Part of a small language model's weights.
Architecture: biases, tied embeddings.
Each number is 200 + 30 x the weight over its row's rms, rounded and kept within 0 to 999. Layers, rows and columns count from 0. The size before them is the row's rms in percent of the matrix's.

# v: layer 4 attention value, 160x160, rms 0.142, rows 111-127, columns 80-159
# o: layer 4 attention output (transposed), 160x160, rms 0.174, rows 111-127, columns 80-159
# q: layer 4 attention query, 160x160, rms 0.136, rows 128-153, columns 80-159
# k: layer 4 attention key, 160x160, rms 0.132, rows 128-152, columns 80-159
v111,098,180,223,224,193,193,173,186,223,227,221,165,207,233,200,201,205,180,258,215,248,239,240,216,245,201,185,200,191,246,213,200,203,209,127,188,209,206,173,203,198,266,229,161,178,162,179,189,222,213,154,219,215,129,185,195,223,249,246,217,198,184,204,165,214,125,232,189,180,210,216,210,235,195,159,166,218,193,180,175,172
o111,102,236,204,188,169,173,199,216,160,167,189,233,220,211,222,168,230,213,179,184,213,203,202,210,187,180,179,232,162,197,211,195,194,207,160,177,171,141,222,152,157,216,174,181,216,186,233,153,180,210,256,172,236,237,237,190,178,173,182,240,242,195,135,220,211,248,123,208,151,247,185,231,198,181,187,229,176,187,219,156,202
v112,101,149,132,249,196,236,241,225,180,229,243,133,199,194,181,192,177,224,207,233,191,232,215,240,165,250,152,165,201,202,154,223,168,223,169,193,179,185,217,194,226,228,221,203,226,195,232,180,252,231,200,187,154,223,176,179,196,210,191,209,192,179,228,212,179,285,230,199,209,147,195,163,210,214,248,168,142,183,276,206,217
o112,101,216,180,217,192,172,262,212,146,173,186,210,194,260,179,221,218,208,148,179,250,189,161,195,208,178,197,164,164,190,231,236,205,150,172,183,195,209,195,236,201,154,163,189,248,239,166,227,247,237,203,170,196,213,175,198,195,197,188,167,168,215,168,235,213,210,173,120,217,258,221,191,203,218,178,186,228,177,175,224,248
v113,093,193,247,195,145,244,186,241,175,217,261,184,205,231,276,201,179,142,159,190,213,215,218,140,236,175,212,147,266,195,196,215,236,174,193,196,217,179,193,171,234,194,189,225,174,223,187,227,185,172,259,177,188,193,193,213,192,131,171,191,249,238,227,189,191,236,201,207,194,196,188,221,167,187,126,215,218,235,170,174,168
o113,108,187,202,186,186,195,177,259,250,212,142,170,218,204,175,247,222,213,206,178,227,215,233,179,173,191,192,191,204,266,154,147,149,230,179,173,177,265,188,246,237,191,183,146,211,146,226,164,244,205,184,216,212,171,236,221,215,171,255,229,167,148,205,236,215,192,160,219,140,213,252,200,226,178,245,183,265,186,203,162,180
v114,097,173,229,209,256,254,186,221,217,153,236,216,206,173,209,200,186,181,223,183,198,231,174,206,198,188,260,190,186,184,115,198,173,235,196,230,164,263,202,212,190,259,201,188,221,235,233,244,123,245,175,221,145,196,231,186,165,234,201,244,194,242,158,190,237,190,229,165,205,140,173,202,198,222,215,178,206,215,142,188,231
o114,108,188,175,197,190,234,171,180,197,222,224,204,230,241,218,228,214,190,204,225,169,125,183,185,174,235,189,199,184,254,187,190,225,144,168,210,179,110,199,210,136,197,245,184,199,192,183,223,181,192,237,242,177,200,189,198,235,197,203,86,169,231,191,160,254,204,150,206,218,166,256,198,178,139,161,223,225,171,192,242,220
v115,100,208,141,171,207,175,204,204,166,203,202,203,228,213,181,130,239,187,203,224,248,196,168,204,183,155,206,171,181,211,190,197,196,189,229,228,183,216,216,162,267,206,224,225,154,182,213,199,217,191,249,197,173,204,227,210,248,190,176,253,222,224,186,187,199,215,231,177,247,239,234,212,140,222,231,184,230,196,180,206,210
o115,102,178,217,208,179,132,236,169,193,191,194,154,228,187,179,191,205,200,188,179,207,219,215,235,229,217,211,182,227,213,195,229,178,221,202,175,188,199,128,205,167,133,157,193,218,232,190,186,212,228,193,252,273,222,165,174,137,186,183,170,227,227,169,200,190,223,231,245,238,185,225,153,260,255,203,175,170,175,137,164,189
v116,100,206,190,223,208,257,224,178,215,184,200,124,186,146,204,207,228,187,209,216,217,227,135,178,243,179,173,212,196,163,227,171,240,235,215,283,191,148,193,220,192,187,201,185,193,232,146,225,141,197,165,159,188,158,214,172,173,195,182,174,157,230,210,185,176,179,192,234,174,200,186,265,202,214,216,226,187,153,201,217,164
o116,103,193,171,212,227,224,239,269,188,211,251,200,121,178,246,254,209,165,199,196,186,257,185,217,200,212,149,205,178,222,202,173,214,229,184,190,206,208,197,238,210,205,197,202,228,190,191,168,248,192,210,256,215,221,208,210,253,145,225,145,213,159,242,177,213,210,213,183,170,184,273,190,241,189,209,184,164,229,173,198,214
v117,096,181,228,266,153,156,177,224,212,226,207,137,224,191,192,190,186,206,230,249,226,188,234,185,213,175,202,182,196,170,194,193,181,174,212,185,215,252,217,170,174,221,165,158,179,211,209,163,222,142,222,210,210,164,199,249,172,167,184,212,189,159,242,191,241,263,192,184,181,217,181,229,157,233,192,248,196,222,173,220,241
o117,110,222,219,143,238,230,234,187,155,244,198,210,169,193,158,160,139,183,187,178,207,197,223,176,179,214,221,169,177,191,220,238,206,192,256,178,205,209,160,202,197,200,221,136,187,241,161,134,175,204,192,206,157,197,197,212,246,167,247,196,217,228,248,221,181,139,206,228,246,195,235,164,209,193,229,189,198,210,241,149,221
v118,096,180,197,194,176,145,236,179,295,185,233,122,197,194,171,209,186,225,232,163,158,240,229,226,185,192,167,220,216,214,251,179,258,178,214,191,224,230,188,212,213,212,244,215,126,224,146,204,183,209,182,165,203,214,213,208,209,193,219,193,199,200,240,198,234,203,162,228,200,184,240,187,174,208,172,246,197,228,224,181,187
o118,109,193,206,196,195,249,180,186,216,195,203,242,194,241,182,238,217,193,135,154,185,186,261,209,249,204,198,186,144,192,156,207,170,194,257,188,196,208,236,145,163,219,218,222,212,206,210,186,195,166,207,227,215,198,254,232,202,189,209,189,205,172,150,167,185,221,216,165,227,193,162,223,187,211,253,211,150,220,209,175,233
v119,105,192,245,172,151,178,222,237,220,247,206,228,212,199,166,184,234,208,211,218,200,310,246,157,223,157,156,217,211,208,191,226,184,172,225,168,216,166,271,154,135,211,241,175,238,204,159,214,181,196,280,122,212,205,213,183,179,140,190,234,162,228,162,207,150,183,179,205,199,163,225,216,164,166,192,172,190,191,199,214,205
o119,107,235,225,205,216,175,189,193,211,240,196,234,243,244,232,129,227,242,260,196,188,171,167,161,163,214,181,166,216,227,155,169,246,191,224,230,222,203,171,214,242,185,162,150,145,198,203,211,166,236,202,172,177,208,189,205,189,180,191,229,197,190,215,215,189,195,187,198,210,190,192,201,223,215,206,166,212,211,196,229,187
v120,104,245,163,183,211,172,164,171,282,196,237,143,187,218,172,170,223,181,210,188,199,211,204,212,226,182,151,279,195,198,266,200,199,201,201,201,233,175,182,224,228,190,176,217,195,165,196,274,185,208,204,208,179,204,200,142,217,162,210,202,219,128,255,212,196,191,171,258,188,161,212,186,216,188,164,200,178,209,176,174,196
o120,106,182,208,206,196,209,218,161,237,225,197,237,189,159,232,222,214,204,163,199,131,194,208,149,238,209,164,169,206,221,222,183,243,220,204,195,172,178,180,193,166,264,174,224,211,231,152,172,207,155,213,183,208,199,204,250,220,261,155,290,206,221,204,221,159,177,194,188,246,165,198,261,253,187,161,211,235,197,187,162,206
v121,106,159,183,211,181,186,208,224,222,215,246,200,157,202,201,224,285,207,184,220,168,205,130,246,212,225,205,152,225,264,201,210,204,224,186,247,173,177,141,238,167,222,186,164,134,203,168,198,173,200,170,197,218,144,226,200,164,221,178,159,219,177,223,160,208,241,195,154,179,188,213,241,187,184,197,194,174,216,186,204,217
o121,110,151,208,197,146,171,154,231,184,187,143,157,190,215,179,197,133,151,212,244,167,209,236,205,175,202,167,197,264,188,250,226,205,224,205,257,182,221,186,193,204,200,144,173,243,257,223,216,226,205,191,190,231,215,198,189,212,228,234,273,187,188,226,186,192,157,198,210,204,229,211,99,223,195,217,228,149,214,231,173,247
v122,096,262,222,204,210,205,174,190,170,200,223,207,207,168,254,175,237,256,174,237,212,209,187,194,202,206,271,191,189,222,126,198,199,192,211,186,166,169,187,216,209,230,235,181,173,192,184,176,208,185,266,188,231,179,223,202,197,212,159,234,194,173,219,170,213,143,205,233,162,190,194,177,278,231,205,204,154,222,186,213,203
o122,100,203,230,209,214,176,151,198,212,163,206,251,204,199,225,169,209,180,204,204,191,208,131,215,186,231,197,227,244,161,196,232,150,216,246,168,278,222,176,162,152,174,222,209,257,163,206,162,201,213,158,233,145,166,150,197,217,185,210,242,229,166,199,248,205,205,185,201,216,219,230,161,189,226,212,154,226,155,173,207,210
v123,105,176,193,218,216,229,181,224,162,207,206,166,248,231,180,220,196,179,174,193,202,170,239,196,229,215,185,205,204,190,172,189,287,181,184,282,224,257,217,201,218,221,102,157,203,169,175,209,196,274,210,192,210,230,211,186,156,202,172,235,202,261,203,232,221,135,164,186,197,181,181,199,199,234,161,195,167,156,253,196,214
o123,112,229,164,265,185,149,265,190,162,223,204,200,224,202,181,251,138,227,236,245,231,238,203,175,219,151,202,239,178,218,183,167,211,173,225,198,257,187,205,197,123,223,178,193,212,237,234,209,138,160,212,186,224,223,221,164,227,207,221,233,214,261,240,192,185,217,217,260,161,181,190,162,157,218,186,215,178,224,182,220,210
v124,110,179,156,185,193,206,168,183,217,175,231,212,274,215,181,236,216,260,235,202,247,185,184,194,142,152,187,179,197,167,179,198,200,183,191,180,197,184,185,203,192,157,226,188,225,139,220,163,188,192,221,233,219,182,218,183,175,202,142,231,278,198,252,164,184,213,211,218,216,223,201,208,161,209,224,238,159,242,184,203,231
o124,106,230,218,237,200,212,217,249,149,181,251,180,174,172,190,169,144,205,163,199,160,182,239,249,272,220,196,251,172,176,173,242,204,226,194,183,218,143,219,208,205,224,149,174,197,199,149,192,215,163,229,135,164,173,201,235,240,185,135,192,209,187,165,229,229,195,188,236,207,207,168,211,204,135,221,195,219,162,221,191,183
v125,102,216,229,150,180,231,186,238,205,206,209,170,188,191,197,180,210,255,188,167,100,242,174,259,242,191,205,227,236,219,199,187,202,178,180,189,165,189,191,230,220,174,165,243,198,229,185,171,206,169,269,205,179,133,199,167,186,167,228,215,166,160,177,194,222,209,216,188,218,196,221,146,185,223,189,204,275,208,197,171,133
o125,107,127,217,166,198,155,223,188,207,192,165,240,189,217,252,163,175,214,148,234,203,208,258,189,231,251,218,207,194,215,243,211,189,209,171,219,264,198,225,211,190,214,208,146,168,215,232,241,219,233,166,216,215,206,122,203,211,183,219,144,221,185,197,193,143,184,188,214,251,212,216,252,216,177,227,172,146,228,205,210,172
v126,104,128,261,155,201,210,194,212,159,192,161,219,234,218,174,191,167,192,223,231,187,188,184,203,196,232,230,210,211,181,204,270,224,221,202,204,221,184,159,156,155,191,233,218,273,247,185,135,218,193,242,242,203,216,192,193,217,161,269,169,196,184,216,206,173,128,143,224,208,208,219,174,209,179,202,155,206,188,243,154,236
o126,105,228,199,191,150,187,189,179,203,193,201,167,180,208,223,208,168,196,231,188,201,189,188,198,244,184,215,229,200,222,180,128,186,195,213,239,205,288,212,148,262,177,207,174,169,193,176,251,134,273,213,231,213,215,194,229,167,176,241,202,197,173,209,211,193,247,220,190,232,191,184,209,188,157,197,223,210,224,195,214,224
v127,097,183,169,177,188,158,181,166,232,196,242,186,163,266,192,276,239,250,153,193,178,195,142,139,226,247,190,210,208,142,158,170,200,191,181,250,200,209,161,170,147,221,190,210,181,194,257,177,240,236,219,203,185,217,197,197,201,220,197,220,147,178,199,176,221,186,206,257,224,223,210,198,139,254,193,186,220,162,212,222,138
o127,101,203,173,220,166,206,196,225,174,181,206,216,244,182,154,199,249,164,191,211,247,166,216,214,220,181,231,227,151,220,263,159,175,198,163,168,158,191,233,197,208,184,177,174,187,204,165,212,219,211,214,224,188,212,194,198,178,176,239,183,214,202,230,176,173,181,222,230,219,201,201,185,138,174,212,222,240,266,202,223,207
q128,083,183,179,216,203,238,179,241,188,169,218,209,221,211,180,174,225,226,202,192,193,184,249,238,194,222,238,217,175,282,201,190,191,168,239,211,170,203,162,172,174,203,158,218,170,217,221,225,158,157,195,180,222,205,187,210,179,238,139,197,144,208,198,144,183,214,219,227,192,199,200,226,213,196,183,179,180,144,155,191,207
k128,085,181,149,212,191,174,206,220,188,192,207,186,242,205,195,228,192,221,246,173,200,237,202,202,178,286,232,206,197,239,190,241,238,152,242,187,196,221,150,182,181,181,108,181,235,186,177,182,198,187,220,151,248,231,168,245,184,216,228,133,184,208,198,131,211,216,198,203,173,226,203,218,156,195,205,185,164,208,226,143,171
q129,092,185,204,198,208,215,233,144,163,177,196,156,201,192,158,215,194,224,171,173,209,199,223,210,237,177,211,202,218,105,231,207,136,224,194,188,247,182,165,247,246,201,223,193,221,230,158,170,240,228,233,230,143,215,204,152,206,177,205,244,224,159,171,142,199,155,242,220,178,202,298,159,219,176,251,185,191,203,216,211,232
k129,090,242,191,212,223,212,223,193,172,209,166,201,215,198,156,161,208,227,220,215,211,155,180,176,200,168,153,185,250,183,190,220,161,192,235,238,222,220,207,244,201,211,149,202,211,183,206,176,236,185,190,216,150,195,204,182,193,184,158,229,226,241,231,235,186,192,192,176,174,150,273,152,197,149,205,249,215,188,262,209,223
q130,083,185,228,239,185,244,155,209,192,186,220,191,177,208,189,160,203,211,201,201,194,218,196,208,208,177,218,183,191,159,207,221,205,157,231,182,257,163,241,241,250,210,202,163,176,156,207,193,184,246,234,207,263,201,197,226,261,168,201,156,217,223,177,153,231,172,209,212,214,232,206,187,226,200,180,189,210,162,167,208,162
k130,082,196,219,239,214,170,137,201,165,245,169,174,211,201,185,173,218,206,199,180,179,218,185,270,213,196,210,167,222,212,194,215,194,140,248,180,172,221,220,190,243,198,206,235,184,195,166,211,237,212,167,240,248,274,124,216,205,160,193,174,214,217,189,171,200,178,169,194,204,205,217,236,171,186,239,219,213,190,210,224,220
q131,091,256,209,229,251,168,209,188,166,208,228,188,208,170,216,198,175,189,209,241,227,189,215,200,230,157,190,219,218,235,210,143,178,196,176,194,211,174,218,193,186,155,196,189,248,197,202,193,190,188,209,238,261,169,181,196,216,219,164,262,242,178,247,193,235,183,182,192,224,224,145,205,198,225,284,192,186,200,185,189,183
k131,087,126,185,230,173,218,239,168,232,201,124,184,211,166,209,200,233,195,217,175,198,214,194,222,223,145,177,209,216,209,230,178,184,256,197,182,145,182,189,167,210,196,182,184,195,200,197,205,213,240,249,215,251,224,225,139,223,226,192,231,197,229,193,195,213,205,230,174,186,191,222,218,217,188,192,194,188,247,188,173,184
q132,101,231,200,217,201,209,216,271,208,194,251,196,166,190,201,190,207,181,157,214,238,181,209,177,216,215,187,222,250,223,275,190,192,149,193,259,198,181,162,197,215,151,148,186,232,237,265,161,121,217,248,255,234,216,175,167,168,240,206,206,212,233,183,193,224,188,204,241,200,216,172,182,190,238,187,222,196,166,220,201,243
k132,084,207,202,188,204,196,277,214,226,200,193,199,184,176,187,168,240,150,210,172,236,242,194,246,202,201,207,206,180,181,177,180,230,148,170,246,170,198,200,233,200,185,119,192,159,226,210,217,172,218,197,180,255,210,178,227,163,160,158,198,232,232,144,161,274,208,260,243,214,189,196,201,232,213,135,235,154,195,208,206,154
q133,086,206,165,254,235,189,148,210,195,197,201,174,182,225,191,204,183,176,196,195,154,258,203,178,167,196,184,194,187,192,196,180,231,191,203,211,217,261,218,192,251,206,205,228,227,159,209,203,174,183,199,129,209,219,260,187,175,207,231,233,187,171,136,266,202,182,211,147,180,256,237,194,201,190,227,251,232,207,248,223,171
k133,086,202,229,182,212,168,184,217,199,182,219,206,211,214,257,170,199,188,170,236,155,253,170,176,242,213,193,186,221,151,179,186,150,201,199,238,214,241,228,206,226,216,219,274,272,144,190,192,130,197,229,177,200,249,214,184,245,134,191,207,197,164,194,245,211,217,202,196,216,143,229,204,255,147,199,186,183,229,211,196,184
q134,085,260,171,216,214,169,226,223,233,221,195,169,196,161,188,231,215,183,124,176,194,260,177,232,240,201,185,207,210,161,202,161,152,232,214,223,197,154,173,124,226,202,181,116,214,178,184,185,200,245,187,207,228,233,216,194,153,216,195,177,216,220,241,176,215,183,237,179,178,218,220,210,158,256,222,198,248,260,193,161,237
k134,091,245,227,224,156,191,186,184,223,190,208,151,216,186,251,213,198,171,171,170,224,250,224,240,208,194,169,239,156,209,182,182,231,203,201,242,194,176,162,225,209,196,186,141,254,215,195,198,224,195,241,241,205,207,212,209,173,224,198,206,254,238,241,166,217,186,196,149,156,222,233,229,211,226,213,210,188,257,176,210,183
q135,082,162,194,213,239,213,212,186,159,198,216,154,175,203,234,187,270,174,189,240,183,188,221,188,221,225,206,233,255,178,193,197,197,239,236,231,199,200,215,162,185,164,179,156,260,193,182,191,233,213,214,199,171,158,184,231,216,204,180,159,228,219,190,223,137,155,172,198,219,261,184,211,219,180,200,232,190,209,202,175,166
k135,087,250,169,167,236,155,185,193,183,234,192,210,186,232,236,226,230,226,148,217,180,246,203,167,193,245,238,187,226,190,202,205,229,240,188,209,238,208,195,187,172,193,214,221,180,126,202,261,188,159,180,230,157,250,144,216,173,189,158,267,257,208,250,196,209,235,228,191,214,161,167,176,215,147,196,211,234,215,192,184,184
q136,090,215,216,192,140,192,187,149,243,184,164,258,230,233,230,226,188,159,183,164,154,218,234,208,215,173,199,195,191,197,177,192,189,182,195,205,176,244,225,255,201,203,191,198,229,195,214,219,211,179,211,208,140,158,263,213,221,201,175,190,151,217,240,216,199,217,229,184,240,177,251,232,247,180,217,208,202,205,189,187,146
k136,088,147,247,212,225,197,163,161,239,230,170,226,221,168,207,208,219,196,182,189,177,208,184,183,214,196,169,188,137,157,201,173,208,194,193,179,248,208,188,243,157,205,173,274,246,171,224,173,211,190,254,215,163,181,228,186,195,190,159,160,186,168,156,234,194,218,204,233,198,193,227,168,176,214,160,216,185,241,232,263,133
q137,083,223,203,211,178,216,170,232,195,208,189,278,195,181,262,158,191,158,177,135,178,168,232,239,193,213,177,207,172,191,203,236,242,254,236,242,130,221,238,197,205,164,148,145,188,238,184,228,208,127,170,225,178,233,224,188,174,170,220,182,206,174,149,206,159,173,184,209,236,200,173,154,171,193,173,203,188,238,141,225,195
k137,091,211,184,224,220,188,211,226,226,186,209,224,208,173,196,114,171,162,204,241,182,195,250,225,186,129,173,229,182,247,213,220,181,163,188,189,200,224,269,188,205,147,229,204,168,168,179,225,208,194,161,207,195,193,209,202,149,186,237,190,198,267,212,174,240,173,177,220,205,242,203,171,199,220,178,203,191,229,178,206,158
q138,098,188,187,206,240,199,184,214,144,175,193,221,157,170,184,171,200,246,173,212,229,182,190,126,201,182,167,208,183,179,273,204,222,210,212,174,179,181,222,237,249,254,242,258,208,212,175,233,179,245,165,176,177,203,200,200,174,149,197,164,288,173,250,193,155,205,214,224,192,231,259,166,201,268,225,176,212,193,199,216,205
k138,090,237,183,216,195,180,221,183,169,187,150,203,194,232,189,171,188,201,216,238,235,212,167,137,191,203,210,230,252,230,269,188,175,188,190,225,234,161,170,222,179,212,232,209,197,223,166,175,156,211,223,212,162,239,171,218,157,157,214,192,209,253,254,206,245,223,204,262,224,143,203,236,123,210,164,188,183,166,254,197,229
q139,090,187,199,212,217,178,260,220,254,162,214,212,201,216,238,167,141,173,168,228,205,193,247,166,245,163,154,176,250,230,228,221,178,195,184,255,220,182,180,225,164,179,205,214,174,210,188,259,181,164,164,161,212,186,204,185,166,206,204,237,203,274,199,223,172,220,183,182,207,181,219,215,194,150,221,203,190,177,179,217,234
k139,087,176,159,248,217,156,238,187,237,219,193,204,183,208,162,215,166,167,180,243,213,202,200,224,198,161,201,168,212,245,153,193,210,209,179,243,173,206,190,178,140,197,204,196,198,236,177,234,206,175,155,138,186,187,259,258,210,186,246,211,153,214,224,184,128,222,202,193,199,171,203,149,225,192,166,201,202,185,137,223,231
q140,097,193,198,198,243,215,210,183,171,160,181,186,154,217,170,220,211,212,181,241,202,161,141,230,220,135,208,210,167,174,157,210,162,237,225,162,170,189,220,217,157,188,202,187,194,215,244,224,234,211,189,181,186,213,198,178,214,176,173,201,158,198,255,263,235,193,237,168,213,191,185,156,204,216,192,248,235,216,193,191,205
k140,096,198,234,204,256,213,240,153,189,138,151,206,174,210,161,206,220,150,188,225,195,165,169,190,223,156,186,199,163,157,199,229,136,174,216,195,210,212,253,199,158,182,178,166,190,235,207,221,191,239,212,200,227,246,164,198,244,207,214,188,183,161,231,252,232,194,225,187,169,202,195,179,231,210,187,246,212,246,177,197,206
q141,088,142,184,185,187,270,209,185,189,199,202,173,196,194,242,232,188,147,198,155,218,155,237,223,211,170,233,274,173,194,191,180,213,169,206,188,230,196,230,165,241,225,213,221,255,207,182,231,177,183,220,188,184,194,201,170,189,223,183,206,181,154,184,182,257,170,181,207,212,155,154,168,135,202,246,226,247,225,260,175,179
k141,090,218,237,138,197,178,166,192,230,182,258,207,183,231,229,143,188,182,146,186,127,184,188,153,193,185,186,186,161,155,220,257,188,224,211,201,182,207,196,172,235,237,197,192,200,181,171,238,168,205,230,212,209,162,182,160,259,239,177,207,221,200,203,209,190,187,263,216,216,210,165,201,185,217,258,253,189,169,200,297,179
q142,083,170,210,176,215,173,185,179,187,233,218,190,234,238,218,151,190,268,217,225,229,256,224,220,181,180,202,215,162,183,223,195,190,186,168,168,186,170,216,194,186,155,153,184,219,204,230,262,208,197,229,145,227,225,182,191,230,171,216,181,188,226,193,151,182,265,174,231,209,234,200,195,132,180,193,198,212,228,178,213,181
k142,093,224,227,207,247,196,120,197,189,206,203,159,205,215,191,225,193,261,221,183,222,199,172,194,153,222,207,210,202,155,199,240,178,185,222,186,222,245,197,224,202,180,220,219,162,164,269,226,233,212,197,232,193,182,229,127,183,181,200,229,193,244,145,134,169,229,188,156,268,204,221,171,106,193,229,193,214,212,157,193,201
q143,094,170,194,217,206,232,241,232,182,186,205,177,243,183,163,203,160,246,198,150,166,211,225,250,204,217,218,220,177,236,273,150,218,212,247,157,173,177,185,211,217,191,195,178,210,168,213,138,194,182,143,207,217,163,192,223,199,181,212,225,202,183,122,168,188,173,161,251,269,196,154,181,181,228,198,230,218,197,146,217,242
k143,094,189,188,164,171,201,200,223,187,198,208,166,219,175,257,185,171,209,187,196,191,192,210,219,213,276,234,248,224,212,237,194,185,150,165,138,144,185,197,200,189,219,169,140,229,181,250,226,200,212,164,163,231,158,168,184,193,206,223,178,232,182,163,202,195,188,221,233,247,225,152,179,205,198,202,157,178,166,136,229,210
q144,082,184,244,186,172,198,162,231,203,194,200,173,199,189,242,153,174,238,208,176,193,201,147,199,237,195,187,227,213,182,199,216,197,293,279,221,188,177,189,181,230,197,135,186,172,241,193,241,193,181,210,183,173,116,209,228,171,183,205,187,178,179,223,240,212,245,197,214,210,203,158,216,201,246,207,181,186,234,206,209,156
k144,092,202,198,239,183,207,205,214,181,207,227,222,210,206,231,154,181,247,172,182,208,192,152,191,206,164,191,178,148,207,217,218,189,262,218,192,193,187,211,136,262,230,192,159,213,176,183,232,205,220,234,221,218,215,205,210,181,220,214,215,246,192,219,216,198,192,181,178,248,257,151,174,169,226,267,187,173,216,266,231,195
q145,082,136,207,206,167,194,236,218,129,153,217,215,218,178,207,197,188,180,155,166,190,180,178,196,143,262,190,216,179,180,243,196,255,172,208,194,191,199,202,173,200,211,233,165,185,191,178,230,244,157,238,219,223,235,141,223,184,239,160,214,231,253,211,189,214,226,190,214,200,202,191,239,187,167,206,239,265,169,214,230,172
k145,083,184,209,253,182,256,251,228,193,161,208,174,195,203,180,171,169,222,229,153,217,260,206,207,164,221,178,181,145,197,153,185,186,215,201,174,200,200,187,190,155,233,238,168,201,159,190,217,223,205,222,219,189,272,181,183,189,153,209,198,221,293,252,212,165,178,245,223,207,175,227,177,245,208,188,207,227,237,204,198,195
q146,080,168,167,171,166,127,192,225,228,192,213,189,192,217,178,250,161,229,201,242,176,198,232,193,207,215,179,231,155,260,203,165,211,163,204,217,176,197,189,230,233,151,206,162,207,226,222,192,230,194,148,138,225,253,219,198,192,236,179,209,229,217,206,224,179,141,210,212,186,218,191,202,199,165,220,194,157,203,223,247,163
k146,084,182,173,245,231,160,197,233,191,184,217,214,152,194,210,192,223,221,227,233,244,223,215,196,213,207,222,215,153,171,219,193,214,196,225,190,215,207,191,238,176,170,176,237,206,163,165,185,147,181,182,170,181,182,140,146,197,211,237,133,219,197,183,199,140,183,171,217,200,193,198,202,203,209,237,158,215,237,198,222,196
q147,086,196,229,214,201,202,226,173,215,183,200,189,197,198,235,199,168,209,145,214,205,193,229,176,181,168,204,246,224,157,191,213,140,166,182,211,172,168,196,201,207,179,231,198,227,157,197,165,237,148,177,190,181,188,254,199,258,209,190,173,203,171,252,227,192,214,151,219,246,225,207,180,195,125,216,182,231,136,164,181,157
k147,091,215,194,248,186,189,159,207,219,167,230,187,213,225,202,171,226,227,216,191,171,210,233,213,172,144,204,203,181,175,190,170,169,160,141,169,177,187,250,208,184,248,243,217,210,157,215,236,234,219,185,209,199,181,260,147,180,225,208,200,278,130,206,183,218,224,147,170,219,222,225,190,229,184,170,242,240,181,212,216,154
q148,090,169,220,218,185,146,191,173,186,177,259,172,171,174,197,175,263,204,222,207,214,207,199,177,180,207,219,272,241,183,227,196,163,202,191,185,185,246,172,207,207,163,183,190,190,165,176,232,168,211,187,204,195,168,145,202,174,197,169,161,201,214,201,181,214,187,208,246,186,279,220,199,189,231,133,154,215,195,197,241,219
k148,086,187,208,233,236,170,173,199,234,218,181,189,148,220,190,223,225,214,199,214,188,250,185,239,147,232,240,194,217,208,176,213,190,194,244,188,180,260,199,187,156,249,187,142,206,171,247,170,247,157,151,228,231,247,212,162,246,126,196,202,166,145,193,215,147,199,196,223,200,246,182,188,170,228,202,159,173,206,209,161,224
q149,088,169,202,125,207,215,208,234,237,167,133,234,140,176,269,199,240,205,173,213,142,299,220,193,216,199,114,170,215,193,228,237,214,231,227,226,222,238,187,243,237,198,219,181,177,216,181,208,152,186,252,162,222,220,196,226,209,196,175,170,202,203,182,199,215,223,204,210,196,214,228,181,195,190,211,230,195,162,220,228,208
k149,081,190,198,158,186,195,183,249,192,159,206,216,235,166,251,176,190,197,175,223,199,176,244,215,178,255,179,223,228,224,210,193,171,214,220,171,205,262,213,239,184,176,197,209,216,213,179,170,185,177,259,168,185,198,180,203,232,178,220,180,215,235,218,194,204,232,164,176,170,235,198,215,221,175,213,182,264,169,220,207,184
q150,086,208,206,183,240,197,179,221,269,209,196,209,178,195,151,184,246,140,238,223,231,151,212,197,152,193,174,196,281,182,169,206,221,155,215,232,226,242,270,204,154,141,211,216,122,186,240,224,248,209,172,207,178,166,228,215,218,206,124,246,157,181,192,193,204,181,198,174,208,206,184,196,226,174,147,205,234,218,158,133,198
k150,082,196,223,186,245,252,187,189,260,211,183,191,220,215,168,221,184,182,176,170,215,145,226,196,227,173,234,165,191,250,167,214,209,151,229,292,207,186,210,176,206,132,205,193,220,187,217,202,194,253,239,200,228,210,200,145,248,182,191,234,182,213,194,186,198,156,196,232,181,242,185,215,231,201,194,204,159,180,210,169,202
q151,088,195,195,177,173,185,209,204,176,233,162,205,232,168,206,182,178,175,165,218,218,218,178,199,238,210,218,235,248,174,226,229,244,114,183,218,159,247,186,217,226,197,179,185,257,143,215,152,164,207,215,221,217,172,221,199,165,155,222,217,233,218,256,173,232,190,180,260,220,185,211,158,238,290,200,146,186,173,189,202,223
k151,082,196,242,211,216,230,215,182,235,252,170,174,192,159,237,207,195,175,242,164,276,239,208,229,215,181,203,184,229,218,250,155,230,211,193,209,138,135,185,201,237,258,176,167,193,181,188,168,164,167,199,194,183,184,194,236,202,182,162,229,149,196,151,162,211,234,210,208,186,210,158,246,205,203,210,198,192,186,188,168,166
q152,091,278,171,193,166,253,199,178,201,185,184,214,161,157,240,184,204,219,257,239,208,200,158,209,252,155,212,228,170,179,213,206,151,247,193,229,214,180,246,159,218,183,175,234,218,220,188,191,183,220,209,220,194,227,198,153,192,161,205,186,209,165,218,253,183,176,166,229,201,164,254,174,213,183,210,200,213,214,263,221,160
k152,095,242,210,211,128,206,209,211,178,176,217,218,180,196,224,223,198,244,251,200,214,219,152,220,234,183,231,185,185,137,195,149,238,160,201,241,213,188,219,145,242,236,176,209,252,201,231,152,168,220,260,217,191,244,182,157,185,206,167,201,209,176,192,205,217,220,178,238,208,213,193,184,164,208,191,194,220,197,238,180,199
q153,087,161,239,208,201,183,177,257,185,184,106,186,204,171,139,210,184,179,210,185,143,207,179,231,195,204,189,213,218,209,217,225,190,248,202,187,223,172,171,174,219,217,230,188,161,189,270,208,208,180,229,131,243,194,228,158,230,181,170,209,161,197,217,211,189,192,176,167,179,216,181,239,231,212,215,140,213,196,193,190,175